Each number is 128 + 32 x the weight over its row's rms, rounded and kept within 0 to 255. Layers, rows and columns count from 0. Numbers have three digits each. The size before them is the row's rms in percent of the matrix's.

# up: layer 7 MLP up, 192x160, rms 0.098, rows 186-191, columns 0-79
# down: layer 7 MLP down (transposed), 192x160, rms 0.0954, rows 186-191, columns 0-79
# gate: layer 7 MLP gate, 192x160, rms 0.101, rows 187-191, columns 0-79
up186 104:120114127140097073143095143145135108108143100126124103171175099121151171181164137100175126112132116179123083074127110053107182167151126139103068128098090130096114113116139168155134097164138103133134172053112141108124142096095156143135118099
down186 101:130141173151111152086114144157157093097123130135129076114110097184181145128073112122087055144107128153174124106103163116087170159179174103253152139185121082138066185139166066119116084149107132099108128082116159221143088158100123130140125126
gate187 102:121109140081097154079141120144163165101141103146214114122119139115096132097129096130141147141125170157110088147170145129165160184128093132085149079109108118102152148142074106120128146110117101204151144178128136142102141090138127089181097128
up187 096:131155093133191115133147157126194101087144128124175113112108083135095168089101120113170155131195126191154128130138116146162139181137115078106154117148070168116134107143107068170125108129136100145102117196138091128184076058168124147114122121
down187 099:096197138164150094149184115095131103157093092130177085107104106128108100135097198109100166149120078101094102146162184130109102161123112139055112076170109124106149114149143154194137105129087157158130156097126138142069149096125103176174129136
gate188 093:114159151141160078139168078172115171132118142090128153157094119077102098123168083160118120091153099102075127151115129118150095106124118121137100177132084118145120180113120140137139132108090056137165176132141108150109186149112109092112088138
up188 101:179095162166099126148141146084141196116180086136144108117126040168167154087152150119129148170134137149098099061122119143122136077098107144129071151122114090130146151151119127155221126148132102152140150170119112121143139108115093066131133163
down188 099:073145117113126105164164130116154131089079117144123122158130159136102143171186107024106125114095100110093153119103130134136111134094063154107134135166069116104140096122103089113229146157145164114168132123156114143108120127145133121145118056
gate189 107:102076111155136100121106118159147173138114159158118133124162143193172132135115107130137098105114136083095115154109120143175143139053130110032151085126181115138158147192121170142152136095136121104090129160167106108120162151183140112154095065
up189 097:115067152068159135120144115132139118143138100084096144103130118140098148179127115149094110146114099184156171130111147151116180159162119101166133116066109137082050109129142085054182135121164155146095058152125166132130097156158089095087149190
down189 101:117152135148133192122123096104117137118111156135074130118159130118155122115210074109116159086105140109125122092161120138121076152096164145086159115124158102082139104158149056088124096132167108163139195110140157154162110115117099127093120070
gate190 081:078179173182085123131136117181148144108117134111150132163197143158096133092154123133156145131158144142166141113149126131138138097192214085162134139110152123131142114136144156125044164171099156103172184116137159114136122122101157163117154138
up190 084:137122108089115135132126225060105122166185142148060139101100145106166117125138113130168141086118092160131101206137135106146123097080057119114067103110153186156107095058126122123130107152077124085134118147136138127128153101132145116126162165
down190 086:151135145185151121098129000126147095189100154091115123112147149130133114108150118149116104152072164117139120159136108101147150146115159063117114109119116085107151099138143141108151100138125099089116189172183126141200130136077130084120124146
gate191 093:103081162069098115094096174128094107113098095196111109112084107076125128164118144141121106096171135112118098120083121122104107101153158211134182162182116122141078161138141146106131153161131080102146161133146144084128136191083149180117150098
up191 097:095068133103138089115128134116082068131164074167119088156132068087080151121131118123106125135120161146138122131114116145113156153130093113154124121152193151071161187120135124132076143174159062135196148123101165137086108122101082151131116128
down191 098:142164180083131087115138244164184135100113131170093141084111168139094118219149179132127116134092111121144152117112131116144161147105148144112107182130116126165124063137102123081113092132119142134189114062162131059120127113103144161119183143